From a checkpoint of a small transformer trained on Wikipedia.
Size: 15 layers, width 160, 5 heads of 32, MLP 576 tanh GELU, vocabulary 4869.
Architecture: LayerNorm before each block, rotary positions, no biases in attention or MLP.
Training: 258M tokens, 7880 steps.
Each number is 500 + 25 x the weight over its row's rms, rounded and kept within 0 to 999. Layers, rows and columns count from 0. Numbers have three digits each. The size before them is the row's rms in percent of the matrix's.

# layer 11 MLP down, 160x576, rms 0.105, rows 73-140, columns 384-479
097:530472546527496529510503525501485516508473487477519525520497461452537522546545542502512510504484504507485479575523486508542510492523519464495510488463465502470526485490496464450474510475523489474491508499535478489538498490500493441546534540491530487535518557488549534476478448493442466452
095:472503494476501473508476525493497474515513500517468519480509530565487503533521466506514489487490519508514516510519501493478529510465514455536537537492505445447497480514492479438512511502503518496528534537479488411505530509467503488502484491537483515506464488566528531471502524498495529465
098:552531492470530504518535488509511490471472502497480509479494464488523542445512487474452485552465520487505513490467481454544497468501480511469477468489481473530493505504521533533522509468443436503483490479537509473509473513487532501525441496531478499494527473456489522508477490493519525491
099:484525521526507467457466528458536508475510497491501509559446441488509492516517495522504478518470509499514488498502509521461527500495522505452453467498525478501509536449482529492492533485485507510537479514509536487491514478549497494584423477524478505530454515526485479523528502503438455471
105:478516518508490498511470471552541521494463492523520506490443489518452493533478523513547529463495497482503489553498510531493494516493493485528523463490523508481512506511459547512530466470476501495503498510502499522464514471472516514515503502538485489494467522511444529551505498498509488470
095:466476510481550530509492485474493446491537530482527505467501531539521502479494512504499488507498485500510501501502486484507496480479493499507519505469500501551481530515509441565520501494461537489466501520484477507507490485509496460443530487475490488523479475492504480476494468526492518485
105:449529483534452527512463520516514466440486529495504526484499513505522511483496467462500506516489484488535524479486461505464495486523496499489474484520501506514475490518481503502468491491477505466474515591490484533519497511490487501511492504509491525553486444531536498474461500491520496519
099:484528499494489495466499527532468517507494495494481504491549502474483520540501510478491479508484505520499478463513515509473500472468492505469531442531516494507477499500443504522510484468514515500519538508526494560514489442502505478440500478507507515497494482523501469532476476496483458550
100:538505485501528517489520439456510490526497491499503471492496505485529494534499501483484499465495541477560508499574519492482494487522501513543521520493494496494492518456518464470493495509490558505493489545528509507474505475495506497479500496531458464447527491504512512516518503409465536446
103:501503516503514524470504469527473520468492454504526437510523508492510510520501496501508485512468513563455458507521518465496501486494495499497510476490475511490523492526477513497497540566522543456451443493503508468507492498506488516489520505522533533530466504523464540500538515506474487523
097:501490477533509445476512543461500514513530507501478483445499486507530474473496498529496521510512485526485476441517537507500519494492500473514463487509518488497479512538531530500492552500464477486514475458444541481501501520504540514513505521504449532521479532540526485485487515483531485528
104:484503475501477482518522496493494480517487519501501507486497465532489477498477513502477513510496513484522497490517494486479480483471476489485485514515509501496496543499507479480525504488489475507550505508491545485455543503487488509507523468521526507498524493486492439470543522510537525491
100:491510495510523510473465527549502507529495453482516511490458489485533501501504542500502502471444517457510499488527457506490477536518505454550515477484510491500505473462516503532478512490497529521505501505527469521493447515531483525511451518526495500488498471488476497525484479498465477511
092:527516518483534495532525546486502485499477472517529495551472530482492469512511518492501500505543505482523491560495507480528524524529490483467554483517535502473514516478469488504483473477496499532494517494494502469489472474455490512519518494521458525449491480472514478511523533510469514528
165:494509480548506509476487504503499512541519484471519501498495425528491504500476503544493498522498481507536487468544484513530482518519488472460508476502508503492517502477526479515500465461506495500472495469488488504479520498512503515513499494505508512478486560533492503542445496506481486533
099:479511517446490478518529442482531500475487531514510539494474468466487483496507478477509493501483462512494546509500491494483508506485482468566510522531510505471481473519488509485495516540508486485541482491499555496435486516510507560467458493479475493530499490497495490521487484484475451492
099:480467517476491505478528481485513502537482482506502517525521465549479518497499470518492511495536492498533458506501485514495473515558498510510520530471456485522510508506531468530518484521472446434490508499476502492480509533491538484553479506490481499509478511492467505499509512511495471501
094:472522487531528505516477505490481473541492553512422493568472488453519500478470531488467459474519521524479490522540487493480465485523521504537467464505484489478523479518544514480518508481501507507549487510495510532491506439505503491510509540439505520490519483486509467483473506443546521496
094:510545508505478504502513516522494507488486486496549482513503534513516452468567465490510525482503487490513498492480509521528519504528500490468526517505484497496485501525475481510483519526465540528443457499499493499501484540485497475497513506493480494545486540512467515483512559523498501475
100:517503554505537519478541503512482544489507497480520495522491493476475458499478512453524485519509510514475493459487522497485502515481487498524491516478493510488497515440502526519529525457465477485507532517491517515544527490538468473476496530480488538504457481493499482487477509501490504464
094:523500514487509490452487484487507484477510517510448455473507503492530452530472470463465517524461520489543498513476478528514489505502488514530513469487534488477490486511480523487519465508502511461522542472500488519542505530526481518490507509498458507553537519508540531496492492499506551466
098:514515562503473496500506559521509514514509496507429529528506496503509521543502515480495498530524460490493459462529518472493491525515471531490541518531473500507510502510508455456443488500483495489524450471494494543512482505480500498519488438560469475481516483544508498512499481499503463497
098:557459500527455478511501504484486500476470449507494512504492519482495461510500482520484493520468491480459500480513473514519536506480469501512552468534479506472513489487507543497482534461501497502515459544520509495470489448515504523518472557492500520508493469465519517518513471519538483471
097:511499529503493489545486493534526546531510538494514491525506473485485501465503518477517510525464509497527540457447523489437464484524506484482482508512502488490477479468485527481507490517500474468473501494484500478511536522510458500489479471534496500517527474496494543483560533489492478480
100:511508500502495484487508515511506504521487515511547490503539482558480467497491470539507549501492482518487468542496513476476477477467485518481455491469519504525487521496506486522482483479522511506474505530486548484521510526493510502496562457497569497485561438509498499491491506488509500511
105:467469523554510529525534500515505484492493472511519528465506505490527490520518505516505521527515552511486512490450550515487535492474525535501490476503474528502498498498492501505492502485485435535445528484479481524517507528515491502495473527508494504499503527480526487440422472506485524511
099:533515505512526507484555510475477531466508446531479517528462515478477479560520503507484497527489472528475523510448477492489476553483517474540515529521486482490518467534478509502484523486481492504516527489509490481488485509492515446504486507501500493489532512487475504511504519527508500477
099:483534466490460485542532496550502502480486529488528513532505511479489504502498491553530495512529534525477459495521516534494521500477502476478477449491495502547489465499531507530515472515458512481471494431514548536501475476462478498530499503489483520521505469463541478467435468508511500521
100:514502492540501513449499452453488512508489537471525485518546427483517474504535484434455467512477490509488468504452490450531530458465491510478502501504503463500498487509500536447482495536478465520465458481499501521477426506537515488489504485533506541459530465530479499494518479519519501485
102:543508451539503466508465491518510499506505502500456518496441562525513515490503535508468481485489489477525491503489504520493500510514524513491514495465540512446472512507543515457461536462474487494490468499464437490522495473536487518546454493500498435493461535480477508477531517504492519540
095:530465533513456479497514528479490504531511488500447515534521495489465478469499460478464504480530489512457461473487481456497486490495505519477536501489528505527485511508486501462491486513487457519488516499459443466486504500515480525536508493489470520474501541481471489470457447495453486488
098:497467494500508489488507502487520530489490511506469473474497502508476510507489460503504489533471520492516511459525482508576522511500485531460498488472470462501502508516500476484496465523461483496589468487498517512528477508544517517513536471538519459487526543466555492568466448494501417452
099:512479529502504519503549498441531512512516514510508472506489513486532538496482489529513513489492518482492486505539504507483528507492480536499521540514525499501545519447472493496505493490563567490534502537447521510513449505473505526508564534478494523504502503508494514507503470520493503492
117:499525504506464477499531500522545528471476458541491505488451574467558525493534477472505487476546483481523545542467489489470503483507515532505505566505503538517494473496469525492510519476488496513509502469499482466519498469468487485484486484483529483460469393489494522439515516520491542534
099:497510533506500497575481459458507501473498500506456470497516495494478521531445501485525511489504493499507497458511512500507466497483511501546519481533518496486498476517493491548484460467524492577504454492498468518514509493482472524497455552502541466497483447457476460511482510530506502484
102:525493495477466427488510504493505507489481469512505464535496464500502523472516512454478470461471500487531488493505484530511520485509521468474493477500506487494520502491483470492488479524472473500525485466511461539498515445522464488471542527517509500557476480513482492423491471510462530512
099:473505460476512520538492492522511490500548492483505533583478520489521491527461472496481492504518485550508504494538521521591500504541505494485485518484500503514473500496494502475520497544495456528459538507500532466504513500488554495503508516503477493517509487504457507538497507480510515530
094:481510521469513522527485476538508480520529487502494500474510467515502471520488467515498513524493494489510484511540463511489485488518502528499530503464547523490509486481501515463502510473482513497506538502465518507523490482497534493511500484495470478520480501533487469516473520499518517450
097:491460520511495471505528471518464528549475502503489494494488506505499467515487489483480490521474498481482479488505525475539483516507517465488530489502486497481475462448493584504488508494487460526497524527501506524467510550495535499534511444511474478486580515471537461495468482499519582490
100:451480493522493491481479490462489491500448486455501509535532514500534473509514490501478484515496485534473479484519525448488526503508507492491469468508460497488494453584502479498471509545501529481524481473505509512510475459484462476510473517513495507525473549521519494507503501503515506508
097:520519507480494522539502450487462523551512504471498490510487515493459512519462513485478497507556528470467473459488509531500479535480561500511507502449465486496494517505487487544545506505511533524502529511552485522457555480502500496481492507519490504512514472498482489435505539528494505550
092:550476494503512505516469492522505541484509436483481509499497549513464499474509452509501516475491520487536487561467526487517461484507483510458526477509531498500479528507526481579485459474506494518499488509489486488493519515511442523525467500517528479527538532473466515503490538504507486448
096:481541513507482498552479456513516500500479494549491517475549540466509498452524509489504474496516514505473471437518498485513504483494490517509505536523510488531494526451483487484525482541489521487480506477533463510505502517493502511517553479487510499486457545511477462502514483500503524519
103:471479502466497464507464474503510484491526493481521488532508524494491480532516504512529560534533479458477535466503514497501485472512541479553510497492512490497524477536493535542434454495518502481461497488514494455492524483507483524481476465485526454537514551485496507501477500454531490538
097:509495459497489479519482540454442483491494547495467512480456486560475512495456538548515542493475477527516471493528493512490456518480480533502473491502510469501524502495467518462464515456487531537515525543489522461502519483517462508506514502489474511532531616489516480511490494483525551506
097:518504498487495516510520473457508466492481515442467450492543466493492479482528478504526496487491506512493465524521479501503490512483484543498458491516524514513505520492504518515496483496527466528441531517492501478480540517516521482453487498550501473468466484478490507560521487487518488482
096:455492453496512506557505482499485534499520486471478516520520521495485541464488466497511505444516563535463489487482535503501492523502531516492495473488494497453535521529526416477513491516500472510547509477494488521495535480502501521465476526523503488554532490467509507471512506499501461526
103:511483490503493501498455457541510477485500550516479486493479507511479480521473557493479524513524495440477528536493477511478455499543503471509490473512456499528510517479517528488543511507523531480513468487494512421500488499471478504514526508529482488493480510484468468480502518553485481531
103:475461519472496513500530516477536483484503519506510536497466492482481495449493572480493485510482499489480518570524527516542482531489463486503486479475485481508515502497502483534533484498475499512474490477547517417499479483495527503505478467484509517468486517443507495566522490534495477471
106:489511490534519494483492465489486491558522508519515504466481473502554474508499463517473482470518467507530467546523485482471494488522540464547492534488496490495517497509508492526484495459512531496497489535514459526482488558471512516494514522522536510504508532530497467513496478507533479535
098:510508470513492489462502550534489509447514464515551499477564488555496474520524510455542525537461460493496514510503517478515533500490472476499524492457517503506545487491500504505501492524477449516532461482509539479512467502475476498498471501472486530486570550524425546482478545516507487467
100:513530486464503468533554492503479506514493484526489523515509497479502484499532488502501526523530508543520509485510521498499555548435474464541494483514496497513444503486486465536534477545506508494474533501496484448499494482490524471461519550496482473566503483490496515473487516505510510485
093:535538462447510521514489518503483459504500535440536468497522493474482532474518502541486506493494499493523506511494498493509481508497495550507505523507491520503540525517557439563483527475518496489502502467525491523501490542527478560546514498491520467456503506494558478510491483455490506506
102:488523542519509514507458512489536551468518524499525474510550484497509492512512533484506474477485535480510502503475507459495500500495557490470491476516468487515496522508476530540468516475492510509535474530490515487495526524531505469480486506494512556514464482484515456485553475498482504516
096:493493463423496491500432455452516479506512481493485486501494503478481503481493444505504502516510506475514467479523493534547510496506526506501519507460483511480520484512525470557482494502478466504532532458485492516498553530526533483475481497517524481497533447450493549511462488449521514535
099:459512455473544504488488476520496510515481535521451509519509451493490541489503512444487483497509488523501436490481451499513511509478534489499461506505475507499487485469502465489494511514526472457519496506450497459485549505473471442498506456518470486516484534500476474513507530499487529547
100:483484459503530502522518445472508462506514533529478561500452495504522510478486528527459496491513518504487527500460502507480539517469516502498463505526520501505510498498489473524489479488515461492459520495498473455517468510428445465499492548519501485526507498520486521512501530461486506507
101:480467501528476522452528501519522520494525527515508491490496465506519507484510533518541534526497485491432459527498485506505470526486475467528465481478492527511504545519509484501501497543481462527509515452520501483495486473504470501496534502568523533524477469496515505559537471500532532497
098:498544487486576514488488488507519521462462541534516485482507495488467500498516500565516494501467474574517472475485467454482527534516537492501485529531492497486491488457507503522486495483515474532496507465478506483483542496472552520495522539478459493502496512532505514456511520523458497502
097:487468460483448496516476529491482490494520477499553513473531510490514516495519494499526471483474527479499501526484500488465479488488504509489523521480482478511504488512513516508495500501494527498433501546508484485482533473475521519500475483540464503502521506499458528488541504479483519490
098:476518545488503497508547568458510491499521499466492489488488535502511510502534518507516525525487502480482554481483520494515474498460533483515519514501515539523515486502511525519521483494441513477503535447502521489528524546504499473503508478542498516483515523495543546491508477501503507467
095:527537533496557488464516516492512504477483481507452501499561501479494528557536513486493463492538521488539534492496513512478544506462526502509484479485509544560518512496540512473524516493485526591504514480509508511481506463489445458549543555534468541485502459513528523525516533483481487480
096:499484511502507500521563509447517468486543487517538496513495511537534496497504513500505553488473463492531529523492529472486515490496490498475469496548529520495503490523537472504533514512501553529557505480487481487538509502530556469505463516515491483475479481488544503461475474537483480512
099:440492542469512526511474458479469546522499474477493482486502512509496484499484478547478525498496543508578503500507496523526507469490464501516496526530532481502492515477542505500501495524571510515489504488452481558513521516500471475466503492478525484470502448506493519484506529508492493483
098:483492517490533490493493497508480487487488553491450559523497509498497497505471525464470483543497501467489461468510507503512474532509502511502491478488491479520489497518540495520487503500524478534536531487451517516533465527512493506492505501507487488503518479492516491491497528526486467515
100:483476463494470487501524523500510536460513522497531469504528486489489517461500496495528487496502531497476564501484504526509522472524535504539555494537489486499512489483501485506486460485440512496433483506528461491489492481487492485481493480484510481516484492486493489489519494477479476510
095:517497495501541505480500488518482488530488475517499472535488504526515492521497528441446502474515441482526496501476521469571476440543538503507512487538528489476484473441422525541468447495491485478472494527492517486484530502483521522444531536469504546457493463507485538520530507500463500518
098:519490524529548493507496523533459486518509466509518502457486518487527495495465487488504501466480532512467504510493490538520519502464491517494470500531501511555503525488529489494540460504481495524468514497521510458545479551513508476495495512533478503450469429494488493465488522535482545509